{
  "n_head": 2,
  "head_dim": 64,
  "positions": "alibi",
  "bias": "all",
  "init_std_down": 0.00577,
  "decay_fraction": 0.625,
  "decay_shape": "linear",
  "doc_mask": false,
  "train_tokens": 108800000,
  "dataset": "wikipedia_en"
}
Each number is 500 + 40 x the weight over its row's rms, rounded and kept within 0 to 999. Layers, rows and columns count from 0. Numbers have three digits each. The size before them is the row's rms in percent of the matrix's.

# layer 5 attention output (transposed), 128x128, rms 0.273, rows 64-118, columns 0-127
073:545492467527500469498511490473429454455457551442515474517487511533500474525457545516513570498531498438465524586487551500553557527553444575546511474484548537493501480500484444505528579551549498458589545606480496515477508458576511499515485483498510566490588495451529519509538518561506515493499536483513417485566592537494494511459505445564461473521489518589570518505563543534519500468500
082:550421521531550528595548546480516525527531486475477514464428542504511542531536477488554450491524487560547524474507481537523577516511500489522554471485516530501554490459502456515469511454490539513476528526421438536543534567435575593529456557566493482433411521468480458440458558412516482458538532526525523526519470473436425485524434508483489547506559485487517467491446505470530513468496
077:473555447543488512414571479522498500497519487431490539549580511436516534545498456493454579475490493450474506513523463534495590452409472510503505481514574500560461509533520462521500417574462455424536520471491511463461594498475492495470483537499491486523491527504455491491399530423488543498534560496421458525438525512472542479481496485538500508490520562535519508434471499420475497498564
080:475517520475540482428534482483566527477487444415503459490537547512485522442561529464577521480487556446422442514469513564490556466498503553467489518522552629512499451520498500502532563473522531469491567525490514532541525506512568483529537456416509497445490482513560515440515500469529491551519517434517398494501483523446526435487481536507528490465487547546549503497476601488568522482549
077:593485467488523492472523478439515533625517399478451461454591508466550484509412462501508484469497418502532536515493447517486472491516537427579545511464489410465536559526480466464440478527476564468474520456507463523459501532398519586495502519525492476547535494477476477454490499478509534503539517469491527552493463500533517510542430464484547509479493486455522510446590506538535492517516
076:494503531458478473493480514478430447460486491544505472529519512526549523505376423475530577451513514494494553539534402497519519477517527546539537484528538490522513485565475418487485521578488552437534418491480498529527519523528477555432509520485488541435481503439523393534516512449477509437453440498546500534520482516429402509444492500517507486470524559565562468497495513502491453443481
079:454530535450489569580516526543560527456488497556506534544519528385528492454621506482518464525512508550446551524520523566469480503477514498451442542479471515519458553582509531520494499477463532535477522580520532488541538509516465477459532474447469452488570513476482494489479459511489507508461443515457494481428509528453518546557590519506537509497473570562469465478471531598528578484500
081:475472473468536545449494502498495496517471451422519478501580535512500483449492489487487483472568438500532512473460619514605575492444485514447488514616547470529461462553508511513530504566520547480479514447474505465450517520466535492517500549496522487546502529568488459513515508463479484474510573458487422525456560424477541507575481545541505559511544505494514464493531488406464570545460
073:470476470539514566517498509479508481481541531506490496478537550491427567472540549551483505447453488480450458506497604475529432489537473554453485538506457466496462505445512518502519558456537482474424483449544437416465405486478478567484468460473436540470533488544484485516505463537448504502485415523466471564527505526545501498499400504518429531431468498415467457572489547503521499441513
075:516541508480510510447466533438444465495495456469521371481497467514509469459432435509553508520543485524505562424524492620464487483512474524541523498513495527473487573521525503502489479536488491532458494452477407452471484505530498483424543556495446383522502429484485485501516499480484545495487444513476497516435480557582452536464466490530479530551436481476519526488481549539529443406479
069:457529490508479488550519486552525606407453556517511545491473495488506581555574496461479418468520503449462571590475512487442502616517530502494435531504531533519467457516489518528541462438495498498420526534455529479476534464489497450505466523552485524499510542409511512501528475442541558594512498523491537471570510489464499485476521523500497460487446488515517542527457567478571492518555
077:620488475590441459530510525512522477480448538568431471433469468498495401589455512536524502515487529508489514477426477515501522510500519507516456516516434478473491513510549467458468517474590529557471456564502477470470491464516470493493561524478527483485502537417479507435456523480541496478502538555532552451539520514489393444467482510493437470449467420459490496464520561490528499442458
076:595502455470509551460493453456452508482542489572559462474463512510487464506464504555465580436467481476519484495447495478465485466485488470561496494440495549467538473495517444566538510525484545503499513517479478472452423425506507539467566552515466555457590532502456485412522495459480562481468492446458524512543482500520506424439401483487548466479522490491527495498456586546488465430571
076:545508490505402447525497516504545528545509537431506496566488514478441483505492533448511524477463603464527454504525507547532504532504443502538477444548510509464583577489570459471415477514562479468440514469474514499464529526435495434513556533450494456529496525463545522512451490516423456479525528546503491473442478538553508566387528464447483524556488530538445490484527524503419505453490
077:563530479459432564466446535470471487498484446401555508507440413490489484479581534515462518566477468457493453490450479563489521481478534492432456393412533460489507505509489486496491465489525442397520544461629557492483543486498522480437477580465458469507491471466442500514530466486476516550515511483500490431500495491520522473499515475463518564538528480520531525481515472491459531457456
072:588510459497542479510449442515553474444490516506494490455525549544510488448470543490514469403563502487437501501498519507436499503474615509479473522559519558496506500529533503497497564471493519517519569561529529486576531524526546423524518568489486530410533543558490506494557521424598507529547494450468506529523580531441488424515544539550434496532500544524499472486484561532498528493483
068:469553513532454505402556457500560479476520529499541530556473567502439518471508546554499527525466530468579517500538517527493501504506484463574518472480526572463511517462451470423583507447544528554526485510517429511440482517500510492520524541533471542513429537537524549462523530514529560553459463504448476487418509471523601523504563616500497460527483506487492459507484560437438492520550
077:497595557535544474526515525512519454514522492496500514461450484479578529559517516464411543505548516611485547482500474520446495528540527491551486457498559497505543553462504536583519481492417502428555519512484445489530588541559461498515503557528529515467426473527536468539479540457530486556458457495516503523529556471521536633481513497534475519537465466486475552491429506538476469476464
080:445509559575462486558469476555507503512519521507495538496470515478510418596546507502551485564490578567435457519501513436443415519480480498519495535477461463512562446489514465481510500475504495530442495481494460499481522485464440457556514546470469504576476443410615509466437517591505542484443533555481516510455470593459502535474512461483492455465518515544505505460481474566487505509504
077:522485461427517534467495541466454535497459519546542479532603485458511548497411560564416522539507502516493527477520479506469431505450549591568504481475458529549430578510484517513486445511535545513565427414530470566548495555525508547555517535507473535494507495453550493476455486496472533472446504445494505499591516476516496498556454461462500498462534528496469454466515415509486453467489
078:505467561442535553487483570425457503483469570549470481531529508450524511488487400528505559506557432482511612482490495570436515553450546514513497559499474481540488567510507486484447490498506510503470446504509487574488566479524520496434578545530461467550471518490482501453550488466519509514514529556519502452453529500508558498489523518449522510542585569464556524500459571521555577479450
065:488484502500424489498588510487544529523556523479462507553518513533522485528547407434518567491476516550494443463456449516478540577536524546482544508508480442564625495513452568460529517422508517533490507551505527517512434512528501534553578544481506450512490545467571452538496557471516485485514494521516520473499472436480455525458466534452443537564522494460433498445436531573494526529499
071:506485451548468493473452430522418510483554477475459464527577516527570535459463594470556485447576493478452472514512488515484461522483535472521561518518498582533429486462495518524476526489471573544454453445481439542513550524477472533510494560487519559498418583507515499488487457448503444554532451496509450510518469550487548452550528461523430484539476509507545501518560487476576487422543
084:497486446492448503522469438521470470512491453591480495483516465541543418527482540590438528501490445473517495466486474462555434421464506484465521463569511417484435437544529492452503457509435560489546409464526496512527427459554444529526511491495528463478555509520477471512511487544438503572476420512536475537487552489534436435520434481481510489485502517503473453512580493572508516505472
073:556483487484411499452538541498554550556478549506481514487489377475484466487415541551539482460481530597429437512512382497493503518414469522503482487500496457490571532536496530474511476513492437466529490475531577448490495455513475555519470522511475451568443533494493514508475474557558494465524470521546465515464452569518504507467502502494535495454503435505457527554540461421545461522499
080:366564534491521516448475539506600476473492457470493460493481460487497409535537477494520543568477491539477474483455473548482526499473469520552489521452533522498515545517437557474479400547505456474509485446488525462511544488521498455499467508501570491527484478477530458589489535477494501539501510541488556503506496472540529559429578522462546560519450551545503474398416547483496553517529
077:524531490539478567472450505456553480415502566541461449487462530546542521499562543516575514509529470515458487518456477495545580506531500504514434499443450528488524449485500468509550550512478457411444517517530600520517546488463501516505474537460557565509587472540553485455464496482534541479529539454466518455551534496506497506543495461502433529488501504452410443507438452448522589487551
070:529527498528522485501505543441584409442465469443464479493499535550489486511553569527504507530535487460522553504467564545571471496460471502508477542442469453522588470535456499425595435469533435545440484491506508463530484480509515501447489537474462466514488504550469480481511477538489460494545454510411536484482575541508539509542511466485459463487516409554466555435495495568593480481520
066:468484446465501399554475524532490594463434490534473475472425478521467443500581522473473573507501521540527458508514516484564430540489501571510542450446474561486466505503525532503472469438459509481480557467505512501506525508523551440529539497433473425500474468518478484448478470526491440456494501507501474464510479514539592539526467463529457539562450539497382495490504453580481433506541
075:531460443525440509462451521513400482430465438415534497507504499520453463511537557562508506549447515495520502531396518474495470514500478438480449471501488515528470548491539468547482464425514556452470500523469510427495466545502437480477524545537477503488553454443508485485535458480395548487480496509402478530443482473528506484561507529472455435427528506562445502494542459467427476514483
075:500489477584546552525486480520505462588511390475478497538488481450540547482509447538501594429515502559503490500508488506478468445512532425606553456471511534525463518520468570529552466515505437492518476506556493462512433487514448513535446467527501509545388523469497454491429543463573487491517563433496450497502479491524506510508508492520542440541489513450531539547439521560528484487454
073:548460479522481525541477501506436566457480530529527433523474496476504534514520455477524570446469462510481537565424497458568512522453475492541582482484468537499436533582474507536548498555512551484492495535518445412469497485555469516467521489501494498489534426518491415531499459494491591449454565521493452518503516495502550483563515575592461457539503453452570529512409493463494529471540
079:439554486532504481522468556421544394487472598556467448555441530538512499529474451475473543456465498494494552527524502468496537426495502566527433513492475512485463501523502480487500536498493502424466479494438523495541609503384493523500455558425492499538421465465469464486461500516514455434510551536472451447473494456456464558480454472499547568461486500494481510538445480486502523495513
083:546563535541485445476495568459493552613472557488457506533474517540566469481553538489496472504445518516510480518518474476533497507496491539515514481546566554483503536535471540497463472597542574500532478507435526485479515412473483468504527510470541457494505477510504474502511473503493565544570585529651497529492488557552551488486541526532570479577536479449522518540460465492473442533521
093:529541484470458502504490452528475563438505536517569485470528517506462576465520511510446456511486473508474517538504473533450520483489500488502494574509511560459457530490492505502561548418419551452508532560422524462549531501487476418488425504456462539412496475528534552522605496488481553486470445496466528566427536446504513486471505518491544538471434502525544417575418500477491444517499
065:564520518424534543413467479444497505462489569474471508507549497488475475483483494500524526542560471437468495553533455459485458506478538501500452466518489565550518461481574427524483563554474410506550466437528544530454471488509471493498438517512474538471537529494468467585563457521534500533539460525470471587490490440440532508436517486486502483555544566486477435495563507579498530569446
069:432539565463535443517493497563424493496534417455513491534549518516526431534508481483535475472588478503542526511421503561531556564486515480515488588436534456487527582499532476488479475440520544577523535513527462471477546474508464520490507563467466472494511575537520488461465551515494424442521565408556484429490469524463551486481537483492536493494545456446465452456481528496497498543527
074:458461466533460507535555524497488427531561492488525503477459514544521531499539480525586462521429462467466532445499441519375444494542533465514475486450522523478515456481436551492535459508542534541553490521482477522540471545499585531499535532562572467526439579449490461474464513474512442550540443511540541437489456533512469522470474551471448521498577485510520452511509529462475583524431
083:523531475480454468473498447462439447521562500426549453500522556461542505506492511516521536461523456443460542515490465448465539444450497475526544516486522528437455407498514467517489506501531571511535490544492458494446452506493546410454500465540496507383581497487385445453452437455526462465478520519453426535566536472460455527463548516530523522512510543541511455484532534538504514524496
084:487534503477437487503502438451528462486518457499532484501601528442553557516471528548502584479476524511501541493518499425462498491526558514422557492470528475503521473539566416480458509429485491531513465492541533551510542554526485412485462592539484571437492510481429515503516539500405598537482511510420529480497468541527514544475515514453575483491551530522474477502516451430510533497502
087:518486504546525499445500433511412571509500495457505557551509436471545584544470450433486501519514482522502440546522507557481492499468552515524532483571515494527511550515402498449476498476483488478431538498436517544502558479502559480502495451462503479538558548538540556487463450549484449510570385529513484502500553578475503555436497487518459541487551481595510503525524450538473477450516
067:492529490503575518474515455526530525473492454485470393558566464470461540517533410468535526574512508586452474521439445472497440474460510503555573505573425531575502571515501511560558475448542460530507521541450493539518483599533482469534476557507499551474463521474520539527483485488569539530536538504464462510557442485454489510441462489532473472534489541481506455478470545530451508472510
069:506513497505456444497514483496472472527530576478535533525553474490493502550570568497438523528520546520438510436505493511472548542453480508451496591494432463495549516486404533482517530421512517477562517506492572537483518471444480427530427472527489621458441501456552545548449453529502511525414446536545477453518578488505514493437468539497474524499477515544489473528526507497494545425479
071:493553546450525506497467568451515518450502495488485431495539539460545526601574501445483506459539526433476497497463538471518536489448492479506415562564504586581543476500534495520490478501463485448525458494443514520497489501460484533468539527503525467508515516553492494513576505456472421461531496550492517558442490497427554538560498472398537524453487581482415499547515549490523526563526
096:534451476507517510493446484468532473518500540556462473567455477519507470497462532544544493478474518439490453529483568424559482483510433459490502514505461520523515461538480462537484548583518475412440455504458560466395439439472461473487483469502528537466520480405491461552535416460531459464518488550419517562576519437522514523516532569483497486475446551514487569506512481556491530522535
074:520477455531466436530500507503473502444409479466429538453542478479488433491542482493512524552488495532493455532456467556531479581533502541517541467448494449508523494557474546441554433528486543475511571477457518469478516469479453502500490513540524470444400515571592460474464461487467469581586457551515438483408475479539483484494493523507453538465451452526468468440563470534516499487485
068:481475499518458413479495532537479541507501465471493519543499525498484515526488462540548539485462532452537543486515442479482473543432550571409493571545480517466446507482521468425415517435499449552538511437539418497541499492512496465526536434482502479500547456535454553463457523539523469495493558511573424459478518480407479532506462449490480509431526538498473420535500412493470566499544
087:406495562508544530463454500474487467470467449531459559434489455496491425472539382484458507531492489508527521505485561514526456498455493477496511531435468500538498462572494548519484536520507482519533607573509518467534537468559504539483483486483471466493435476517449455533506455447475474533497487492441486467426553530457497427535565605462524515519491517555512576555450557526478516465479
076:544540514522471513479470502476432480458518482514416515538432530509491469468509414513514520503474486526504502499454457439518512435551536451538524543477516468470495496457511493450441538440536509533449457593534506526498569460473530448485540500480442510520568486487444500539534463560491421477488463468548483505483516546401515513462485456487489480597514508473584490512531538411487618438520
077:450530476446478523485499528489521556512481442530558538507504463566478520433542479545509438577436533555555550502470491497562400557461483524451512494466493584519496496490512600520465462532523491610494495445514507512578478543517514545512487523432529423539514485498551472511547517432508533486500480506516569529512497515511498432491546568415545548531494474553502526491476494440510510539557
078:564494492507507543549534506493490569513488587522549471544470440521490516572510445490499545565466494535489467471506480454440582473462443533594511516519491508553508535497558528532537495548542518528537560587448511527480504566510567571551461534548517541542550519516442493471495432493523525485535599529448512509506462428531499530524436465480501524560509476478520566557541526460527563482505
078:456487510542491506457462383553448579474463401477497525490495447498549516543471488469477514496486539452458493474512493467505484481481458526493563463549595534511486502542578501470447494508462430472466506494563524574520538487508490514538470469443497482485555412494551436533489508584536558482490467462489501599494456545536461491507511414501510471536474503536447458522545480460475418535511
084:504483513516511482433453485406525483423453521464517490502538492492516496464483523499424518488532616364472472464538490556496547470491503505513499523507465477483463529559432531481562459493520455511456448465451574514547520547433490454508525552513462539462447493555566502577491502474546394489559519542511532507462464506446454500537517485499573472471485547432497486471533461463519482513493
075:527457479539563504465529463529559539443518525533540540498455557500534541473495510520567495518472573521511535521622547593532461477522530531497535521497570523486468507508473492506486523562503549538496513466487492511505523540559535475473512498557569491423497499442504554502520516506481525470544452517492590614545482521498545515536530541512622568444516500529579445535498513476542511480544
085:524537522424534502496408579512525479467493482510505469543505579473409509563466526489470523515536477489473532521480478477513535563528506532454493548478456570536497500552507484561510503520528444468542492492586500538480509438469520480418523463464487560415522442543510469539522480509561526448401535470489521432549503488493504517468610475518500543472432510480404488498472486506440433487490
# layer 5 attention value, 128x128, rms 0.22, rows 65-118, columns 0-127
077:460517578448451485446500564523498489504530515516575494517545469473508461484539451532465538563440515434428437506477580553494451478502538512481484559455516489462423599500563489502481575487485512471551474466558493477474489469522473510494506466447459524564561494529492467537484514569480468536484527425439479485512576470504526522460566422456538521479569487520446505541525564500450545475525
068:564476542481463522499473507501441436501497518513510465511394478579517492503504420493519498474547560454524486503453538551548522518589470495480520459547489460467546514529520513468419518453503519566489526563501544500526458504533462553480522545456505535472435504448496402424596474485470477510496445520530452476519472448493467573512419549549515512506512534467490473481594496483571438493482
069:563499490497511478506432502499520492562573539575470473563470505506518465489465449546472475544510444460525523562514461503554454573503555475490462493590488445520565548533533545554476542572551459523542445509511469480450445433505434465448515481535503508549487572459524480486456546484488485377456542555485473523517519551499457508549504439525537559499445493508429467550504481496463511501524
071:507515572441458561508532447552489519448514532529595554539459470548425472417550523530488472561516476486457453462518596544485504454463435494474495518479507538523472464471537465514509515466486432518508445565492470506584488566587521435501421554535539496483541426489526499465486466515482557468489468501434501438493524492506473479473568539529487529552536503519538478533433535515473469453494
064:514582553483481574480523498513536543519538467453535484460414515465489460518541446471544506550493510511469487451521616438454454576544457497421501496466533484496454503427504542575491522449480455511572552552484436456464506528536529442567544497486455487535489499519461552441475492493513515545515532437422425481477517486523519506500503500413484528472451451429477449466504474483491487527494
073:540480443519529456469395512494506503534534539518524442548521507548503519509425532523497588490541549473540478515481469463535539538492474506548445479570545517527549418492521528481465518518460490509514511508464524566436502453519510523505467489557471509526469534502539424499508589445555442471514583505566549520586495475465530507423448417551504501537453498519559513505499492410486423488516
065:502513484574475510474532514467431476482502576539504509510437482595532489559535529529505470497448489562469511535476458509488487579602471494530481481482476511496504567503522473504425486451462498498511463522501557439560499486543511526477508507530511496434454498493539449466471491498520559567536456546485571447580464566520504467468463551499497453567496532480469555453589448598537460455556
066:463499458469548451524440448463449529512490487444526531474523439479556406548479480507490469530506497538560464499484413432504565514483525510500465529468547496472471478481489453444608464545504508537571485481452551529455568530462556429521501487515567460521462465417483492500518553498526502463489530510537591424477570529575456501496566539467508499514514471508447509532529476520424528511480
068:579472522471467467535533518518543483502431527483479530492552545515413468533502494474487454538534532498427464514424530474504536478475507371516481466475457447490513518399449511511464471454501456440576483533504530514519548540515489444621472504460474591530486516464486472442432483486544533478514550448497535512526560475475523456555487479509565526538549560536490461536513503512467488530461
068:507472473563460484442433531491506484542568470504465398502522546528505486497521542549505495550449537537480481521484498483535529417420544560535485474539529504494523458490394532521463557546472550498490489504542516515514482533505544494485599429502530506534483473588480488523526527607479444448406510484556447547437522475445490440485516452496463451518564501500460509491550512507463533468477
071:423468540490558464486427525479533559557536466501567533474553485502444468474503500408497443524526464505494438517557533545500506448436500448491510454456557480478427536462481522545519568498424458477454558407481478491465531460478486487579444503523495537553494479611529535490458465508500536483452501467485427523511460479524547515517545520502570527546535522541499453487482485463553530562492
064:518496559436486411488491469523520486504461482500471563478515476490468514446513521459562421569493565479468527505576495496529492496496528506454529486521564476570516538493453481491477540509527563593506462508499476503434528573492494510550454530521487467596422495416429545474486526491489511446512518496490459495448576570519475561527608539506472576523483546496482479554506469476509495578518
066:486498534439478487459470494527496480541500509537495514464523576464469480430464517493522493472511460483515500440486564554404519474531474485485500493438453494496505517523485592485535500509464473550493505529516531557558439476528443541405436454497478502410483440568533457468500475412581552532559506445506551527537477459410526542616462477542549478480471484507517461519461469510532506540496
071:483443526457537428531470486464485458480508484554480462499582554570531582556471514541631435481500495458462497481462534492509531517556429484541535453541407520529529516460487487426516521436522542552509520610514484512485418402488467500501481548520480508466480524557551486444464496543478533483488441501467530459493507488477523511549466531481455453534496531533454533511523547505533538497512
064:485453549535443504480494511509467521562532528492474479485471470535462512557546485466497510564490502524487548544539462545595509538508415492487462406446497446538558507492449557545461515460470519479529458491493495502438523486459418569446441463519526463546518520421547490527446496503466485434453558505586424488490447531535530522437469462518536549495476497519509500485487480453622482543505
065:513494439473480541562471548520485462516463505523414478455564473499578459495475480521462460488463498504482501469470486516532496471447502549421454475538488477498484478553484544536429508550499471507423588534477565515500481534449576515525503528470474422499598479443438504456522479455500431462536462526496532502565490549541477556529462463547441550494559507513472465487569441556480414468485
079:563444508435454517575496560514458548462481563516482524535526497524447527500440464490514492552531591468488526573477598501549491438478564533477577471468484457442485448510473534480497529482542510513576497535538480465442491486478516466521604509455488524508545523475496525510581443539509457542503516443517515502486453521519482398511488436489469487451545566521514517558564509481542475553470
080:522541399464487457502472557556500497429448469523509445529490506486446555428443491431492489433529492421509512482514506475456507474399513521534485468553521544470469507512467505480499515506561490440468527455508527562440496509527519496528523470497526557419532463608421515610535498449547478452426521484463499562480495449532500539529479488453484512460436556520494506489465525507490556501512
065:432528531495504546541466437498504471469530477461534472446462534456483508518536427465525516457513482502458527512513532485558523522576434449468524542459535453432527430499495461501488494461435476500501488590530442507501442512535572496492402537469506448558507469487445527460503526456510550529571464583468539484437514528507511479465525605569468492529549542542521545537552536495452565520487
068:546521485523427490518437516614527515475493471473533429515416493576489488466504532506550422544480535552431459564473573504529510498503495484550447482534468452478462507507469506466460455469447529476563547494489526456492467507490526429554419571451457542506480547493492467436399501499513520468477426452475516495508469448447535543462445475533486487545542512553446539489517489474466454499526
059:536445554476460483545489573465540485513442443536556470483393544472489488473505500523492453559540529471477501498578549514495472447424504481500430452472431543394401554574524463526504517544494452508481530473495483544474552471520450471463399418539458516468501494492509527490494504519478487475444479472426507496491500470492485486575518433470544518508494487496478522508520507482459450446572
068:481520514564486513497485516522519538421485567518498494430484473516486479528611445500470457564487483568516514535517553470480511509478438534447450470472534451491499464525523512518554494498527420459518487508573484455461541469546524486535477497529502472478527468512492440511517424518503554457448614568472535520483522496557491545384442493465485517447517490546510452538544511535448547606469
078:454540488526543559506506446415487440461487505461535518494452486499507495488520585432591507536518505474485536521476505392440491550576438530490539458466482491513527504454500473487487529498502484582434564442445497472455564493467548496522445541514516491494443516527459550499481453465468493505509572522501528472461467597503534435466494585455520481576496499450554525453488441455530466508521
071:507479488527554559485516484463457440556478421513551509512562576537469579511561548491477507457548514417545504528529568581485481460491516498510524473520496513511496498509479516513498460544482589486483567503468471585510478523461479422486513513484469556422518453515454498478532557534533517498450526511425493469524494468570536441478482578546479479513480502451526443436449451524469592445535
077:616412488508500453561416480486503515454503519507519439578487491543465581405450478480415492467531530442491490470477465552573533494495539441515443452538435489520505478489529480545489529454509555485437540508558485496497445479512509505497531501438434542498458523493492522480462445532541528551524503453577502498486474492436522546541478465520513508520479513450546553540586486515572501509488
075:474444528560547404566494508543487494501552472467550496466530501546521566546529477496441480510524528502467405433576458531507451532472483519437515466529551455486481511455484550472448548528445547552542464452558396486497494476455474548503546517475468499505435525462520475570503526512496512483484499538539539490479517499515580568484480522528502438567480422507505572509576528545556533518505
059:501417524466517513504441475471421547473584550480502434499499481497482483500511470506482475546462501503502470477509513519459552533439500523522459386456462484484475484432512499537415473531529545491495514527519556580468555481477481521590482529496554513446533510441522449534570557458541557566522553567539487505495538564451543556449514524554554497545479570539522513472457527518478522523569
058:507437498526514533462488458530481431495476529512500512462514527419494541523453500508514531475466554529469570466524491462494563528459609536520404496509458457510577508530540495487488547576485456561549411508533574484406438494461505601441485487504508583506525524496517521503526485471491440500494519482463521565516530535460444534468569519495573461466498510437549560501500468481493544503500
063:393494521462489531521503416503563489535473524509518517428582529443458485520499480478568459400474500445495485415545503474496560473512485561505514523481490456471528498479482518389544513484485485509492480525567506538483524462480542496546485552515494397475490481575481476500461544447514510532523458593544523544502480520438479501479462452557506519576511570446531482523469501579467504473532
065:508515535401487495430533456468446457510472611543484466479495515537502477477543513511498438485526512524495494501559489526573446491515522565435559577492500547424533449556467436517498495522552519458557479550442452546475598520495577444476528597528499502480567480521492464435572482532483465494464477513461492460525510451510501494454524517482501499466538495517535561465559505466437469527483
061:426520516508492477445596565511481403496490522515494522470549422502473487537506537486496467514574487551537446440552530537470508477507513582501474548488503488481513427501597502497478515454448526471516527491437524533553506521461532537544518524539491539503488524446507559489471575528536440534446490515527483452516481556505449453457516519441573496510531527415444562466588531539433466495514
073:559478512504532506511508468526433593463484482477503441491491441505534507491466445487479457501551545486483442519523548508470512606492527525403537492485587499429477488500524553451490555526431511539542495495484474495427435519572490485477587486487474523443511499498514466451574491494568459504512450380485529490430537510494604554510507508504480468468485483471464510424561494492523521506493
077:478434442482451554435518516578497508489484458550483558479512533485510522460428491545546488538530514465518474535539433522505460418473563444504570584536484458528491526517538524516527550478485445514441598566525457481526504573545486531514547497559496487450502509514539515476505549516526423484449531436419459456447496526456503487527501511475490478499471520528532391450541535514494568477465
081:447484457538504566520530571496497452558496460459431435512544452445541529535467497548538466494455528470518479496493450413538447503500464540494488444489514466555544451526468559491497479501528547464509488481488433568469475556526509580512529477495524492634489518473482520527451500473560454523466479503590486401543506511493492475503482462547433521565553479438471540501533502508478489413525
057:477527482531489525578448513527509466484422479552476463550430512583558559486496549523505466485457493513470527482542452504495452577559409480520533469515471448557524526502432546503518446478461580527544458552519561501572494500450472491442487506454548456475491502516531539443466508452433514532523536443585525418496541481511538515518448513498467571464508494556539487498442538455543537483526
063:541489539557464480479499507479509539460480552517512497554410431466499518467444386426441487498408457496494546487502522463547489462488524486514443419521458538485452447472435526501443523516468476472450537536585514537457511538526519538528519515583459548525441494467528497498465522473430535525442487471421510565558451493510478518494485444483488478575466520558507506497533554503539450453522
062:514541539443419514516491496522562560461462494501482499536574497491518510482501512515485499518563548532519469519473554564596526501465472514439516517427489556504502589544587454498491529534509501537434574579557506482470564423488439500558477489436455521514536515509491560565486529554498450485416514550441470509526522489484569505564479441525490521548539512513552481491525470498419495496516
068:470549518393477528539462488499547489505444560558513553589495503489487427477513559462511489568488488528542468465509517512562452547627465508475460489497493470623491551475486514534485504506466468521488474569491589456469562486568451535529487538495511438558463495446576468496520478533520499498498489431549498526494511538496560430479483471470508464460502520489493514472489466438465463524447
074:506431485532554470502525503541517445509466559482505453525420435483436497521570513452522455450535509527491521516530590548491516556536402477536472487551506510527479466432477491513532430504522497563509544499474518490565499503455485592514471544481532431546542456487502538486488420473570445463541526559515523529511541453437560500528467487592406504489478500482478527490511502528528450571527
071:516525541478496497530523473486501448522542476481482519518491565470453519439489514525514526533426566457522536520390523482487529505483404443497436486482490482442510495563509553550499457548529512531511486524553493427522531530539412512473469516534507498390451481523466471495493556444515535466511535544481542480409412471505478487488538503406513482443482522466493429491442503500525424563429
061:494496549493434475571485500432541477462505542503494557486435561492492482413516498467459482427570506441524543489556505522529521555453466436503432577444482510478594442497487516547458451523508516475527480466540463473534538485485535525470461389507498533520537419508517460435453478448459543479472556522545504553465543463500540496561509444485552559454544487491527541504539476516527475497550
060:508462507482516525521480514460554527454513461507468490490481558545570506538463558471477478463475457464559536572469489522490417467523431532490463450477546499524442484512563490478537492506485528502436532476535466501466471477498452455428557455458531456478530452505533480530553476465486546554538473531547526503485347444468478458594502449526455451488466482550477514528493382549473467526505
061:498497486550437482551443508544506462524534481571523487530454443496487426439444494560485523487480577466499529510532500468537583552558587569499507488462566375471509580504472512464522498493492554562495527481515497495545487541532465448474495518508538537468432522500479518468537500533471535548539512505535509530491479486425489495485481444537512482509435504507616512479493455473537470447600
081:479509499443511514442540483459515486518487433522495550479530536480486507415478570495476468510464531536474455490563403522479463534534512561444479518527555507574439495467470500480555468532476531554561478495499547531561488503518492475459545477481498412426487498548517480448506536549513528527544472478632503510436441605409505518479498502501539545495467477453550430500483486460540479518462
068:441456515473501571506487515495533452512540487473585534513482487562535556488470479517496498478496514476505552486471547493487515483375519411468455427515455530469473580523538473504512591470475417496487541467572513468517556467504548525513524496458532505452571477522504569470506545534504470499368559491529517525524483512438506510495474548451532519526592574478531492534462479509446496480531
058:470539453521521634576469428531474481518531567569546529574491443459517447472478504471471512497473444520461486472534560510504521537534409512503511454473499496421554551518487550502516518514512500492428477500488600534525493494464527484457481485551550526503486557482478510526547468499439478381517488458431536494436438511469495506530533484492544456536476508468467513399487522483504476531473
081:538451503436516432475584508523509503521530562509494549518457428513477554534466525532555546474455522481510509567459504505505529533527516562513445441599551483476494523503502495515478458425494568528515466482482498452469498455455525506506590500494494524514512566525494557465486566530443497527506507462526510511623476532438472553462436427534536526483501462436530481442509497433497417557536
065:493478429501516470518531493564582515490491523565598436488550431442472509499425495454523463508514464495462511474555519526431485562443473510528492460495461522543469456464573524492514544533449488518493560482485508472468450560517440461503474506540503505482388509487537491495452541452502527464520544503455465461469481441548561520471510479452444485491501479537436526465474502524523357561491
070:524495485587526475521525430578520466475473485475470513448567528480444548504505533494471541443525457444460469481525483517494578528546497489561471521530487470494510505556508459531484528438454522470430530550498433514499457436530563579526519423532480520539456510523483511536482478495466497545547586569474511454517637500444461565502469503596537465501519470445511451507506488520448479489498
063:417466545509505416460558516450535460461494437528449519476560541533479463509506485555539467447556519478498460476490512600495510511558575426402490556463454449461518462515552451490532478494442535500488465376450532489556444538518496485474512513432468517497501492511499484451488524539461505553500432483482531529480516497522561498504520530516452500491591557478541534463474454529460476521545
066:463514503544516517480532510512470411547474496526485454584504550518441496465503491477583541489505426508515437462507471470480496546527499441493503496484468537430558440426423481492512516501582506501498447413511427481489472584486511530446448521557512525443462483550431577559501483460421466525510559540414512500467537466495490454536502538456469487463506461489495526506486475564517576475500
071:505498494529519580516473535539455519571571572507426497562495518510515474519520440507481426440470442511496564511541478478518456530462491475494481468485522526514547482456506504527520542461496509516510496474549458532531489435533524459503450471471485480442500457483467486410567487568549586516574423502479511539471485469501622560439489505504462474469510457572510517558547496508525604500558
061:508523499411491554496533540507489500574524454495492545478568439445425482462462471538424538463468472495441501515415433447514540528512477444497482522504524564552516472526563418515493496477547484498496465506508516461582461528433538538516475427425490460577496500468470514524471518528553492485529528464519536397489538448467479548479570455532449534494455509513459476487507509459472493535414
075:508451495559514525515496479490525533558521501468571503466490528530591479438488484519501554473483518548533489489537516555499499548503533507549527489498462461540530547440433532514523476463481506532565456551474527504502475540507480542472478536498529474565517544426528550481505525478409505533671426437525460563475447507474433465569426487514527538440493495506507491509515542491534583553496